From a checkpoint of a small transformer trained on Wikipedia.
Size: 9 layers, width 64, 1 head of 64, MLP 192 tanh GELU, vocabulary 1024, 0.474M parameters.
Architecture: LayerNorm before each block, tied embeddings.
Training: a variant of Adam for these matrices, 132M tokens, 9130 steps.
Each number is 500 + 25 x the weight over its row's rms, rounded and kept within 0 to 999. Layers, rows and columns count from 0. Numbers have three digits each. The size before them is the row's rms in percent of the matrix's.

# down: layer 5 MLP down (transposed), 192x64, rms 0.14, rows 62-161, columns 0-63
# up: layer 5 MLP up, 192x64, rms 0.167, rows 63-162, columns 0-63
down62 106:514524478528515478505502463490475479492519512476488454500507507486471529508539506521507503494509495564529548481477470522517483496542455474510490531510484526535515452545499496470457479527480497
up63 105:520505512499525513518503463548482449501540480493501508497481519508479482577471504526464491484466489521525505505534498468533498453469455507517516471529499514487521493484515513480520523476465467
down63 104:493514493526451530504473501524553457500546502501487476508510465476451523493475443496498507457448502502520492507526514495476513543513506539517496476483521491492471525468495488529500493520546502
up64 123:498457458494531483478501486474518442515492512539504499467513517490521476492452498516501538512489511534535492560494480489492482461485543503487501505458514477493505521505508471468535545519538496
down64 124:534522490489493463517511525513463448520501546514493499536469547450492508512471473522527484516506523473533482521495488497500549489504539500481490517498482491481445546482509465495481526488513468
up65 096:502518454483459460510529533530504436484494479491505502429505527511544518476502535483471474508471508498517544494481487489498470500515502567520471511507496501481509523513499500469523505509522492
down65 104:520507495488517466484512468533502502452500517514538458525519501497475480528493488519520515456530522498518502480495437515521521507510447526484538480482470498532469452533492498529476485519514542
up66 100:489521525485487457537496555504509501467505507497484505499498469480498525536541489520513469478479500514448487533522485478527519531526476508480518560550510492478480532482467497511490493505561501
down66 096:530495530465542499525462469509498476472481525478501485500532476535486506488505530524520480570484511477475450486538466531482478506500461492500512506483510503476531533518517512470538496491458518
up67 092:473525478487498504466480510531506492482467477466469492478510490533477532509473550498481553500468516509544500503506474488500488505488458541549514528475482515493538504485531521472511508469560495
down67 100:500436499568506499519542492516502472543518504515502494479527520456473490487497497500492511496486508508459522474496509487473483467499551479538493504542501482502486566479492485515472505494479545
up68 121:469514546465488523468500503471518459518495504505518516483487503492483477491551449476507487534540513528473504511478486496499472519546520507505514575486498521484540531476508484476505487466539502
down68 106:472547501517472467453479534502507459515499471482491557502486500499494480529539471547492518528527494513487514492465504503508467490555489465523488536513508500502521466515540489456509522483484520
up69 077:510518470511501484539505519525521507487499466572510527507494512508477496480467548484432493513467500504499543560472481514488500503503444490544511494496504495477465478514484498491504469508471498
down69 089:488485514482444507465537441502515506511519513486452486474497518516507477538517479483506509488531486481487518457510479483496505485502520532521503519449474517563494492515549503515549508464509485
up70 086:489532504463530476526511510503481500457498486520535535520495513486535518462496525504510466544513520509537483513455492501466458510522469529533504456477546515479498477490479498490506489491500433
down70 088:476457516492504508496454488516490519526564570531470486515477516496515471521518467521472505524532465487500539484501513498477502504522498473498442554487491473518471513480488503497513525488517482
up71 086:498499470520471508499518522456513493538514520494491501583520511500507468518493489497496480492514448510515466459530483487492460504512456530473525479525534479483559487482510516461516523489509493
down71 090:474486493491533495448483509498507504488534531464534500479458488491542509455508520557485483502490518435495522504440530489500524471460537503497517487522528491521489520502469518524513518505507504
up72 099:511513481504488487503512534486497574439468456495512526501494506517496497480462504520453507498534503514524521516480467496450503538537473485497526477503499463494504527494521514485536472504536463
down72 099:501497508481466491492529493487504528501466547543500505455523481501537506433512566499470494492486499486466492490529488528530533487489544508468484508490483522490466457480540469508517492516489497
up73 095:530533431556499483471508476524478466529528436511474485505489489503519497531473475528506522526495508551504487526513497486481489489499493488502494517511509545491457506542502492469471525471503506
down73 088:511469513491460513535511539515522511501488542476517493469518484474509485498495502438470505447493494475521507499494477535505557524470504532508522476505510448509524493501524498505543458510487454
up74 098:510531453475481504487530460480508498512503538516518462468507484498481520485542518484505536535451511506540526527477478505505528488523422492523538478490498491487533483509523500465494535507488509
down74 095:494510458466471528502501521494486490503463527525470557508487535528538510493519467460503509530492499542550448505470513464490482508480547490469524516493479492501479527499503456516462492505504505
up75 093:507443495558530436516476504504555456513494506512473485472508496544487502511485498494521542489499454510521506492512481484507509510530454515508500467523481488480500495449473500523514484519534498
down75 103:498478502502497508540505505453471510485451546521529523451473479519501501460514506521494542496516522447507492518487517512501490482481541467473490455488535481506501568520530500510490520474491498
up76 095:506479527498511476461484506457536528465555527501504506502485517495483481485498463514495508476541490497470493455490491508517522504509456584474496494471535484477516516499525490542527493479477478
down76 105:495495540487501470523494528531495436481478519502489522539540490443493505459506512549518451471540533488546503513501505489512520505487518496486528489484471529460489504496497481521531505473473483
up77 090:501505485499506484490480523484525487493487525496488519505484487522485476505514552473468533539500418500546479515542504479524510476501475528482493542476483513476482515505446498542526462499538515
down77 082:438474500472537506484506480485495462548545507492517486455483531494511491526496458502503521518522559520458546494533534498545507491466513480488513507539489506483498515519513489472476489495504485
up78 076:513477451510475490480489509511467518447511479490461535524507504513481490523497514508494513513492465511468520519542507454549513487486531496488504482540556507507494563528492468459504477481481515
down78 083:513487486485491521514533461514506524516535542522544483494491526471513507509454443500501504497496491537500518491489516519542454509468491508473469515477528492547470484445511522469519523458508510
up79 095:488557508447523541501539512518523493512486462518477509525536471479474474493506451525480508497472481563511534515486493501503493519500494484501485456530511450477504481469472517515500476474510510
down79 086:496461518527495506477507488497489517501476577533495520449502503492479522504484532523482495519499501485499438517500502461498514448510542506507514483514492525508460525511486456529503548498461475
up80 102:478533500516522474528458447494491487502500485514487488503497516467516494532517539476483499510516488512485501541475500519531470475485489536503570523489511507501515534438508473467538491466466532
down80 095:483523547475490485480499487461486502469523503578481527456513528492507500520482499526522473494504483500487480496532459507532465485533478486501497487537487466543506488486502538478491465530539526
up81 057:514515521489525491507472536535514529485522506480548442523509493486488447488493447540498487459489506523510491536507492489548550511518498544546493493485498504497453503512496481490521521478523489
down81 064:453503534454505507481491487513517533514476500462476530509472512518495523479512491489504444489523504419488517538510544449517510521461503529506514473514490505525505480514508470520489486520522524
up82 078:449472504508503484472470518523498499526511483513479490513490485508497519510456489544511502511518475519467486486501487504567524560504509484441528495502485566511488481500470475536482491482531526
down82 085:529512501495466508529497523472484538462528536484469533480474479532566487504498523483467483478480515444492508485510507513503514512507482555514514482455516460514477539475486505475529492519496523
up83 105:493527484474504477515508538555491468508505496482545521468457514503511492574549511511496502468504441505476523531484494496523511492482498486437489510483467499493496509451491515504519496504521491
down83 087:499499504514475490506481499486506477460484513552507507525515543495483488495502520524476565523519507483537492481520510486452524508519460485488469466513529495460545492481469464492457511556508519
up84 096:461494521488465525495500521488460465500513486506496510499508520492510503515521513455528495483517480510502531557496487510524522481511519513440510497533499504522554487480496516472563498483536432
down84 103:537514483477544523495506500441512553535533482457478492437470524500500516504491512483511498532508497478490555474488491500518523515467487467511513508459495489472492483484507522512461512534496535
up85 097:504492510494491518467545494508489524472500505491501533503494501485453513526524516487490522474491474493504479500518507423514470526599507526483488511533553500459497481503488510492521486503516483
down85 092:493518481516487504513522503454434470501559510498499483456478515536528502512522517503484508471528515512512580486504497503540530464457536518493502496497470502507512463510491480477480492518484488
up86 084:467538495525505486458510503466516450523480524492491515522490505473501498454528516490582508489486470486535477491511498477512510485528481530466499492492493511498524571476492501510504513473542475
down86 082:483501522471550547497522452492493507482538541510478482466487493498512505500480480539526520492511519525493516463521461553530444515452534502495467511501513501511470510495481519502481477493475533
up87 109:533525497469526488506465481500521494472495472479538548536524512545543482520506472500553476509538501540459541509494491481490488479517486509510513491527467487445480483510518473480506483466482512
down87 104:489526537473508488525468508469464535502543529445504500515474458490508521490484493474450522445475480504505542470518487525477507518520517545503497492529467549489523493503493499507484499525491531
up88 111:506483485456522507509505502488526510520513505507529462445491493507452523463532498486529520518517452496472509468499495483460524465503503539512522491538528517487530552525495464544509476464500492
down88 110:483494508508555481551495551468489493487476514556482474486498537461478490511472480521541499510495519520454505497522500522539469553510520484482474450503484511469480500500513468522501507479506503
up89 127:516515490468549439526452531550527506514494493533510534512491508531498487527505534498497507485489470505498496509478473484464521454475483477469521492503489513514526538458511518464523486476529532
down89 126:498525518535510459476491480503499507525493475469508508565493518523469478501495477500546490524524510555510486486513504513510499518485490471543525486473495525509486482452527465515473541488441465
up90 102:494530488497504545544503504489482558505523511535508476488492486495518527476520431460559508475478489500517491498515490476484466539460487525522538491492501510510477519456486453501511498490492476
down90 105:527479523523494522543519508498510529535486474483498494481497535486479495477505519448488469566508505456472460502543504515484551467508503509476481545493505441476519530478503487487499494517502484
up91 093:503500457480488518499484481498507486480505476514480472525465515501497510507455568519499492473485519509530546525511471486531518494495500510561505555567485519489497510486506456474503487470531508
down91 085:486525517508523490513509520527468518516536525473516504491446515408514476460525476497498519474549455483478514492488508493484529524472513459514459514527517530520515521488511506506507495487489512
up92 068:529491473462532522520484502484474494463529477489521481538512505477498501514493505522508493544488457500479460507512507463512518508486538509490523498500550455487534483552502496508504459529428484
down92 078:495480491498474518510524485527455555491551521526520490482502527467475473515492465504516536464529476572515509467479506508570491484498498488488457477509509513499508477478491495499525512471502485
up93 084:541514463487527475495509540477485507508516523489540465534512497451504524494505460498478486537478430494497482540442486459520516505492472504479496494519505467509512552519500502520513483502488482
down93 082:491481485490505531501519501482489466476494542480510538497495499497535527494480513481504527459513499546493485468491494551525474460475497523497512502518541510508493469493454562483478453484553530
up94 112:486512493457508481488518464532496529534520491477588456481474512512475519502462525508533475530504518561504469509482480481462495506458516501484503479476504545506471508507500518492510486495508491
down94 095:483514507479468454546496489516512491560524469482446486470504485479501478479506552450511462543490500517478470514502478533512534474490515511526508499471515504528470502502515550494528502487486506
up95 110:502504466483511519521514527502486469470501503563500509479497503511531507542539465493526523572541497499481495447491492511528474516511520474480498500474532504465492475484506462495541509494513451
down95 101:516479509499472525483491537497534496536517504462471507518442490480522517505473509490485514495464433516493472493498524501486479503511475506504471515539520484503557546480537457503522482505472459
up96 109:515520472496478500522499459524524484515498512524577514485475498529521475508484514491516538494527431513484502477541485497496472510512458501491470485475551520466487483518475530527500532486504471
down96 100:493515511485487475495521478514521455508487494488499467520504540556479534555484479492487472517514482498455488509469490515515513464472442464527491563486513517486504478509497501492498552513519530
up97 085:510503510463522445489511515482477484481504481476529510524525511461462521480508514542519478525487489494520475471509491501490492549571518500490508506468520486493545515515492513532488484516536432
down97 092:511476479513486540544480435507506512500517507485549522494478482500514514526498437502471506474517493545520519503526512510536464484457517509489484488510536491553476497474472528478487462483509506
up98 110:456511488473485474507486468482465463529522494456499520497482488524517468500531493529477522491555479557469483536510494483487515474490514471503491517499483565509526512510497473471547519491526502
down98 110:484495497471518511506484524552508476534480519452512478527503502470460488512498481508475515526501505535524472526495515496528460484516533540494556489510479541473530526468511453489451486493481523
up99 107:497477478480515501508522443490519511518503473525539492485459541496507486474459506477445504493469528514488505533503486534496537474572496469505502502483526530490486496481528527500498541468508466
down99 101:529526491577501483484473468512514490504490506513490501514502513496530459535527493509519546486461509478554512504465512495469523476455522502521500476492504512488497515522469513525434467472512483
up100 100:472529497508548476468508452475520509473496458480488506496562494490500478445517483501495500527534506511500520499458486492468511527503494551461523452508466491491509495493512510513562512515509513
down100 095:483480468533489527479466473519513486532457546521516468520469504485483513526507497521497450492489451536490536496521520454489503472520533512530498530513475559482491510464509496500529501489479521
up101 099:513486502496502491500541453519497481537465469498520479515512512498502519523448489504535492511474503557536542542452494483455495484512487504518527494456501535498464540502492520482480464474486500
down101 095:507511493537496483537471478466499458547543506465527487526519470489508478493505498496519469517521508465537444510552517510501507502478535502510536501484496482493549475450491550503477488494494495
up102 089:495502484470522537500511511446527515450520507490499449510516501491496455542469487486508519531541466545579471474489498499500489488510494509518515500533518481472494493509485496477499507516546526
down102 093:463511467453490457506485533460517481509512515509484531526506478550484495529496499518503517534501524499470539495488565501508519524509501526463481476477513431458494468514514510482494505505511525
up103 127:494514502510527539444544513500490456524495527489518481511521536509490499514497453510512493480519447518512518497463495496491521498508502526464492509507503539461566494490462450532521488473518474
down103 123:501497448497480534529529496453492516506445511523497483472469470494520503490507489512473554493507459503480518493513484504502509482502513466495510472460519480536500560487552512506528542538481484
up104 113:476470447541527485477559505480501523477502463529503502513517531501482487565497497467510528541484508482532483495490468494535504518477473502506492464500499528479476490522527470455534531506503505
down104 118:473482535496476543505498505479473496502475493506479513522485507462522513477490517493457454499507490525490475476544488538540467485484498507549513522544541543537489478510534505511455488457492492
up105 110:518490512512514514485505504544523508463512463499503466490519503505461518540511500521519454538543495535464526464492473441534512507504463541484458485523521476480493496511478481536491474493517531
down105 109:530498514474539501485504486510468538529510499536456484485520525501482493501543513536490506484486559487519445492522495448500470483498495521481505480526471496509497567502495499545485510486477459
up106 113:474481516523515530461516462538514513481502544497518493541514483503470538555477479502489510507481529505490511516507487477556475469491463515448511521479568511477475517492485499472498511517508496
down106 112:503537484490520523517506535473479476490475520442493493482477514508484482458461470492457543488512468500495484495499487479540486469491524492462560508506499503523512526522533529519490485486532559
up107 091:522511503464517517478487490537493473492493494505547489469490509545517493465524502499419514480492550515493508508470494485456488484486536502474479516478499514486487539484518509470496514496575518
down107 091:528491530526495492499478499487526445467504544477566472498498440528498497470482508512530527512497466480472473480492498517492522483459489497522519482515520528497515544471500552485502509489470526
up108 119:502486480498511476509544426523469499484530486474495488484449535475548503517496542498510520530483478503503507485507491469453457474529494542506497522533496528494531525536503513483503490531502475
down108 109:489524512518490489482452516551532463532462522534477490536491459537501446530522446496500508529487496515508527516501509470494487496512524454505522520492530459515499516510467475479487534501488501
up109 107:521515477511495504518533489519495521491489512510547499524499476494486493498475501536498536477488505514547494529481464484505511444474508472529495516457497571518553526473529472457473496480533494
down109 105:525506490519507491467500475480509548516466538495494545473452502513522464488487507502489463530498521531514463534519467546518507493522510489468495511487497488497484496469549504466422496501519501
up110 108:515461497484492485444512496542510522460513526517471526484466532515539530486518473467516466506498495512516514509504483513516514513509470543458562485514497533491485466509527494443493488473523491
down110 106:503512488475510476509478516505497449485484514487514500534517514502494482515488487504517492572502465548485523521510486505480506480502504477523502561500408537479492496527533490487488518452502500
up111 074:510552456484476550500510499539460466539523493506492497473502530538498477502489535515541494508473517530498509538524475484530550487488518502467486504482497514496507545516501483478497505448542498
down111 092:558493484481534485511510484497517525481489482477514496476491523490523488522490428521491534495521523495488498492481579479477443489528467533522482526518515525498497450482499504526502477486495507
up112 124:489508502510564519524520530480482461535528537506545493468469534539509484544512496532486496492460493501494500459517487457496482492517491486467493522494472482472536509448486489486514534529514514
down112 124:498527488501487492472498506505497463508546536514514478511453458514468503527464495490544489566504517514505450505506490494511484530507470476503544512524525520509482458466511496478434498525494509
up113 114:479531487485540523490535494536468502546497496538531516482506521493530479538568459547525527491484485511484484484526500466459490512494492506458492498507518449478499490477482524507498535488489488
down113 099:492472452516481467503546541568500469474484481525517539506513537517485491461508460516509505477498505505520514476509514483515517478484490507465502491505497481527474480482488488495540539574497495
up114 102:486522505512531490453469526483537497480477525478519469482468550494506476541489540486484465541523515516515531495513468517494472541508483472531497528479501520478528492511509490499535475443533492
down114 108:484485517493533504509474488542497476504556495452482496469488474457492468496514482518472540475488510447508559515487498490490534509474525515493471516502499462544531497508546534519525496484496489
up115 095:512478527539518479497507523492540539470534529542538494484508501512478482485489477479536542488507515486498519523504497508525472462507495501519485515501519477471468549456471420507487495474511505
down115 102:478560478503487557510492464481499512487462514456485517512498504484521499498505514453471507489496425462525531513521535497503512483499542472489480484515484506530536497502488508547509514523489468
up116 121:535505522509520534464499524510485483493493504525488490474519509518529519525432470497453538506480479516480526536472483467533500534517450478484553491479550506475513497507483509514498474508467492
down116 115:445468505522491521534517488509516510516492482504520503485541472482450492457520527509518499448484493497488507509548493522459482481508563546531468477531491461512482484529514503489533488493498503
up117 101:501493512476487468503529516475485498490503492456536457495510531505499452527522550483497516529490509504481566487474488488472470534481499504505509488524499482470467562493518502469548508536474516
down117 105:482519465494520524542451468520534554501507512492486498528479484519512537477515473522499479507536482458493480527510498501483536470488458532478463497503485455490511469499518472534485544510523473
up118 106:513553480490496542463507490522470551494517492506565511466474529498556482483509519491465496509440483511499521509541482515510461471513512491512527505491466515501537484460490499498493477486511510
down118 094:472504533500515496556505491443531513518487521457450505436496511486510536501471492497453486470530500470477517519512538464508525479493524461499494500516533485512494530511501522533490507472516504
up119 078:450478538486522517475532443476538459540529481513506532454491501512478475488493534495475495493510504472510505465549500496480498513530485493481513447495500540487554505495517512508511509519478479
down119 085:486497496478487450513505484543483533511534534509502457519481522477502497498465498476521516489497532539456497496487464507524508500514514552478452502500442481506470503516480492485539475488544543
up120 111:525518492483495537428532469540467492467518500528532493476455522491508524508484517521477482464468473499502536520476477481507513521503453521527512484558503502497531516493526499471517520494470500
down120 113:475497491499481434512466488536483495528466491529510509548494499496498480495489454523484536536512493522496523480489515479472526510486508537560503489516553502483456496483470469527507526464515518
up121 109:515515489481529473450486476454534480477508513509472477503491523538506505534519497482524515513475516503487473463509479473539522540532477486527470547475528508475520520464506474526499544461513525
down121 102:513485509492544506521459566472457500463512549494479508483449468494517481480521531484479492501501533483492535479484525494543499495468524531470505506477509507484544533474507524467493516505514480
up122 111:487521460509528511527503465451493497496523474568492483481502511506501506450516459511500495469521521534460493546492510471493496509528542520497507520517537471457479532484476475493483500456495502
down122 115:510504523558498495478505492514517486519509489506536449484521489478472527511449512487489465490537487526515527497533557492494461507490531501509515515529513484472473540451505481470438508493500491
up123 092:458481499488512506548466488482488512479491442483475562534479514511542492465485550521489502507516496506475465482533483482493494503489487539492504514489493547493474517519472489532518479462541521
down123 083:511457507504491532522523510513485534502523512530447497496479501541502487545547518510482536473504509526465493517490481496499472525493476511475480469543468469489481443454492486495496501480553519
up124 088:503535461537500506487498498459506469502516529503526556481485539494489487467470472503494495484474457512470455503495506460487487552496518508504493485533500501452498514528476499520562507465493531
down124 085:487497484474518480489497493492502519519448494515514521515546544527512486512525462492517481514519525473462512493494476487482537485504502552513511516437448488510473456523538499522516448507512526
up125 085:520511515497533498518509532511510528482480481486485508467486482487456472497481496532501513460510490511478490524509492510411510502555556515534500514516548528480527505514503500520484494485517444
down125 093:498486520447508468457504512498480487500517540493498501502484487536496511537514453499545495523528501564482512479506450520527456472493481540536501520493498502529491459519514513466468498469512520
up126 060:519540502481517496509483485469537486503569506507498499495496510478509534503495512549498520507489476556516508500511417483484527514513513509514503513500494493462488521478464471470517540455498464
down126 059:499502488485470506530517480491538512472472482490496505472497512491508481542514455548502510504500515470483516495442603509506487517490506486492489510497492493559508441481490502524505487486514503
up127 111:411473496520533512492500463519530520467523516519492502452550538514487472483499482516478514516495528517507536499520499465485490512479461501524517453484510503470481473528480468484508516498500517
down127 092:467545517506524505498502512499492449483547539506497515516547459514504492466514434500482490532493498477478499451517478518524528478504539495517490464462512491530490484528513468487520492529497467
up128 100:493536469474555551534539483555498488528486472543482495449484507479494516492498467544510497477501499518544546485515494492450493522530478485515494498498487528488476519474483524503493516502486507
down128 102:513486515524485503481512529521533466514512500536481446523512538475491482481474452512511515505478515503469496512495500467491518503467496519470456543550520461463451523510494535505485545511524506
up129 109:493537495472537483452533487469511469514526463519478508509535501505534476471509505541476500466507519530476517456514475501502506464479512473461455549492503491498521497491537516486530532464527499
down129 107:474483543489498524507499545506555460494512494485478437463488505536492492515532504465511499475542439509478514473517499478521489510490536513479499465467537530497492497503479506498506472537521523
up130 103:489476530491504467512467486540520466496515538570553479479499488517498457519482551508464543495530485495499525494520495484507504487509470522464521482471529502501497499497486457536526518526483503
down130 108:483505498495482503490496463538513435500493520509470493516493492517477509514484479490501497525503488513505463527487504560503478518489551488563556497546497476488491499476500470523458481506544459
up131 101:503514510464501502474522513551498476479514496505547508530473494527461515483493508501504558493462458507501503478513515490509528512522480492500511477513518507467511529436479509529504432465455509
down131 090:475507478454460536474490480510488572511503496519519549523495526495490512528501472460534439516488527527516526503500479509484506515467493510495513515487474535499461494503514477516497523479484445
up132 100:492512501456503499523466520539485490460549502537532458495450485519546497535523508503534491539523497481462537482510474462523482507483472498492474496511524524510519513518465459502502491536481501
down132 104:523541475538543467512513470517474495462486516468451527476523542528505523452547487488492500519501505498511431496534530528530485485496495532497518500495503541495488502486493487473476524485495486
up133 074:496486517486529497514478471485463434482510492522499477512494494473552517461496525490430490503495537524498508571498496492465507503480484501516526477518453503498510473470528513492520491537476503
down133 080:516498517499489516519532507491509537528519515495488491482472462482515477507497442529522553504503474490510487438499525499575463491500500480468483502550515486511471484466486532474498494469489526
up134 121:498489475487474447492474495559519450511493483498509552495498504484495519514532498518555532518520442523503505506517482435483512464516497514500470512470505525516512477479512482495533476499534501
down134 110:519461494545529486523477501510494531501464494480477502461492488451528529464518497475521502555481463462523529481475519518484497482491526478511496469504485494459492546520487526524534490519504548
up135 107:444507493505504485508513486488530499501511461526501499490527485491510466518514518501482542528498486505546472500574511463547501476510490507491469534533482522475484546439490495524523511467497496
down135 102:519460494475507497530503536525487508478502484447491498496508501491520505512504503519475505458564456492488506542511501521517504506480493516470479443484460475543544491506462523509555512531497511
up136 117:527449461488544482518500512505507511482482462535496494498504509479474529489526474504540491519475495539507488508488473452455491509488520538444518493529533482514530511547497486465512495485523545
down136 128:534507498513556472532515483510496496453498472515487499521459488511485508502572447485499476487481507520523504474483490514529446504488508499515540489513490485520449531554486515517480479481508516
up137 098:443513504451508501530521507521496466542481496499501544491472488534492513519525533514507526504433442497501515510492506517490515563494486506484507507521516535481470503453472512482503506486514470
down137 092:489498454556454495477461484473510537477469492494523497507494532525520514511519469437492487561510498505513495509518501486492526459534531482466485513522515487503494492503528480502490463553508516
up138 089:502528449487567500504524505533474457535537517487526522444481506517509509517476531496490505502481516498535473487505502518469548490523508483486517492547473484502484494480469479502519448509470485
down138 087:501515477507523504502473490479468499523494484516539494454536456521494514505454456456517525452513494548482507537518497513532468487504526515491498509445493505538498513482515529502488559487510481
up139 092:490499538506468483470476489509479496466536499522516448505513488522501466496464491507464563482461501538504500533532501440528522543497490515482508497539492510482456514520492515498493501489486546
down139 089:464478478500473520497495491456511505507515450523449522535504512531514514494528487468512467504511457530510500492498530531576476539467473515499520498467503486475506484508526529492499509478546519
up140 096:541493444501512523487531524479500484469530548460503467471480517544506466532503505504508469485489479510520522475522490487500491536513499556501519502473482472466477499503471521472550462502494527
down140 090:457514497454493470508529510472492522485534478465548527467526492520511501492466499508473471528532534480505516473506533474529502488498478467496544492525472530531539458503524475489483513465523521
up141 101:511536523496493461478480499541488490503504498529518524490524500493518475496529450552500530493480472497458529523493498496526547443472485509517544522509515510501500547467503481486488483456466533
down141 098:464531524487465456515456491486504510495495486506503504485466484507510532509513527523510499502509477521441518493480503548510517474541512505496450490498560446541504486510487499487519474544490538
up142 110:530513474501490511490503540474482501550548480519466442489504542527474501543546477532500502477497489495458542527501471490512463524536497531503482492537492457491472512510494479496495477499511482
down142 111:482511527472481491520491482516452512509509531488501547530492479498511466486497511547502493564517469508532517519490490518512523505512506502521474468463510536527482511504537457499459477498468436
up143 087:516529446538503531520507487526448507484504483514475498493521500471503504568494505480537481496509480508447536479502459525485478492527468510518516477442504510508511519500503530452528484510486513
down143 089:506505533470533525526517475422503516496531485486468508525471494495481504480507501548488505551503482541519509509531526483522495535494493504528527531482487504492474484509455479472439503473511487
up144 080:515506497491573530466491522472501493519498529516490510485447486537502497514478491505511556490502480509495467468520492501446507521562492466492491466478451513506516515464532498534476496503489499
down144 081:477455487489496485536498496510509475519551551521524525484536495471495517509482502520517542511508468475496491451485492482501531506483495471507470460521551490505487478457528534443515481515482519
up145 125:505492503498558521461516447518495489498522496506496452476496536509516496549508525477489514555533496494501479497475484514533457471549491494479488517471482497494564497496514462468523496481515509
down145 114:502517481551515495522511481469521486527515521504502510540518523501473491494484470476509487497467451546520516490485536471504472501514499526520501510508493534436503561491488504481436471528524486
up146 093:468460478471498505509488548509507551499484486517492501518519517498514485530471512522467500479483473519553558516540498484535492447482513486483495494537539524484477507508445498486506497479537524
down146 083:495505502471488508501511516506489514496477483508501562454552518508555503475495499460534480530493506483430465484514493536497493471498511548515481499495501512513486476482508488451552537500508489
up147 124:482510500477493484497497469495510519519502479537521520520537486528507475488471515513475525471470452523507451541533491473503523473517483534466484523499499484497456520479481513516531506419535500
down147 117:493464514498486538532514516479485508496492481506499533505517497540535486485470477481533516429516492488530491526515478489521494498473514509495523437440498458521465479505493537507551517496521505
up148 119:512530464468504488509484455544521509495501512511526530490524497528479492519464468499500534506496453533540500540505487477495468475511516481517531514543448512500493491460499506476489491444476543
down148 114:485502514538497436477502511531493558490504478557505520478483505501521478476468517534542462528527529541501504493491504468515503503499486541472484487518445481498461501506523491485517478513477481
up149 086:501499511495533497444502525507490455519561489497510484511511468487473459456485533504538478501527472497496482540510511500490536477510510512456555482505501494498507546484456471515485479520465509
down149 090:517454474448504506483498457498509523469538538491511502510530528512524479523503466486544546531505496543516472469484488528523506493471450506485466483530483485508531513480503486500521529457477502
up150 078:475543555508527501481511490495496453523481512502473487451484509536507505483491563476483496499453494486530519531506485502480494487486450571463516469492492485523493512504517511471500535505506490
down150 088:473468498459476501507512451511518498512532522520535518494506479533553476532491463473514537499527488521437497514470480519521499489485520506461482532499471477538463489463512528499509496497526532
up151 106:499466508441512500509507496566472472496488508493488559491529527517499517522454451476492500463464491534535524519467485455493486514512490527484521490486501496506524501489472541462486515507517510
down151 092:489515491512536512520492474493528477498435543469480509502475518542485503481525502478488500519471454461506523482512510538452485474476523525534525527550516468468506474501485514487477526491517532
up152 086:522517414522511505491501491535500459510494484522507520511498494536503506549456469512485501515471500533526488541492491442475497465488495453502465514505516519500502518513459473483491544508506510
down152 089:499502501505534532508477469504493540513470513489499516456528454483561503516476484514509486462492519449517493485480498544488521520514518513461535477451481498498511537509522530506457495537501464
up153 116:485524481478512473437526460531476480508507496511506476487551501464536525464537464493482558503511464513503498488513498471508508483482519501480507550548502488489513491491478503507522466492530541
down153 118:498477526493464496495485503454518488506470514487503487488491512533462469472513488519492531464496546556526517530505548531507499551480549531482500455492547490466480489476509484510482472515497502
up154 085:513526501496533468518496536493517474525523476546518538466513482466517464486526490505465481480494489509544480529461500522456508530510462483474529490478506491487527464448478485518511530504512459
down154 085:512505493457443472463501475498479536470507545486508475543449529484495526499471463496537492513519512538514473502501507532519481469511489547481508512543488518486480508551511498496460486491505502
up155 099:528516494505497483519505517474497482539532475553495475510448490515502484478499460473532493501516542514527525479519476483510532515539490496436507459569491493501513512503455491504515495522507527
down155 090:481475482497502444468462486517524487532508513457491499496546519508453493491525478500485520523524475511474522529507482457553544515487436522520515516521481513496505485473466490507506519529527504
up156 064:511497516503524529489469466466487527502513553498465493511535532481528495486469459501520510515499498506501460505525483512495480521467499514516482449525454521477526516458523504485468553491457537
down156 070:471504456481545483486509497485464490481492469488525499496496518504499501552514465450498501492488495493514567534562532453480503490492478519473492501505509500509507510541563498532497481501492477
up157 100:457510476469535543492531516523504527518512499461534521515521513513484496472506508494487488540543488501462495519456490437510477507487478488440491484476495537497495538498470508531518534518486520
down157 089:510513539529517488471472517463517468543515501509475487552544464531493484520451448501479469487471490516506495491548477494513485492478524523519521531516528544515496480505487517471466481488515485
up158 105:484465521455542482464519447512504512528523484541533490466482478459513487489556469498523545526496536499469507514490479497478480524500482537510533497517525503485496480557507502500497503505518475
down158 102:528481511517503506497485498469488526445511533450540553473468548507463505519464535541454439488495488507509492490530505531513493521481502504480498493511499489522526515480501468503522516530495476
up159 082:487543498490534504528495469507450504525497476512522502490498493474478480531557539488486525482503473489524517521525495472550501479540466505486450434501495514501522534520508481467495538500498499
down159 091:467480485487473511484516546510492463481531539512474556510458522501542521510494479454550497497507505454500498459456509467489496503494515513484509562488511490474483489471507514503527488515494537
up160 065:489515484538533485463466496464521484506528469513444523483500501509501484543471451539509487497520436507553505489488518504464504523487517518510502545494504515495492489458456485515505497533519497
down160 074:542450574510500483529498485493522491512511510484520506494490504503500495501529516533509474490492457496532524478458478536496501445492456476518509507490501524496532480494498473473568498487457492
up161 092:526525453470531513494465481481511475500476540522498470460523473503518519535509500510528469489472469530506480572491500522475527488506484499461511478489514519484514545517507461459498522469477491
down161 101:461489519500496505513523500497510513509574482504483463471466502489456501480498505552464487483501508497510518493485567511507473542503536515525491486561472505482467525521488484497466471505491524
up162 092:487548509509509479463489503478510505441493492494513495477475526543512491461520566459526535486498520481464497508503469502506465533514466477537516466521507507497487544511492517478510457483518525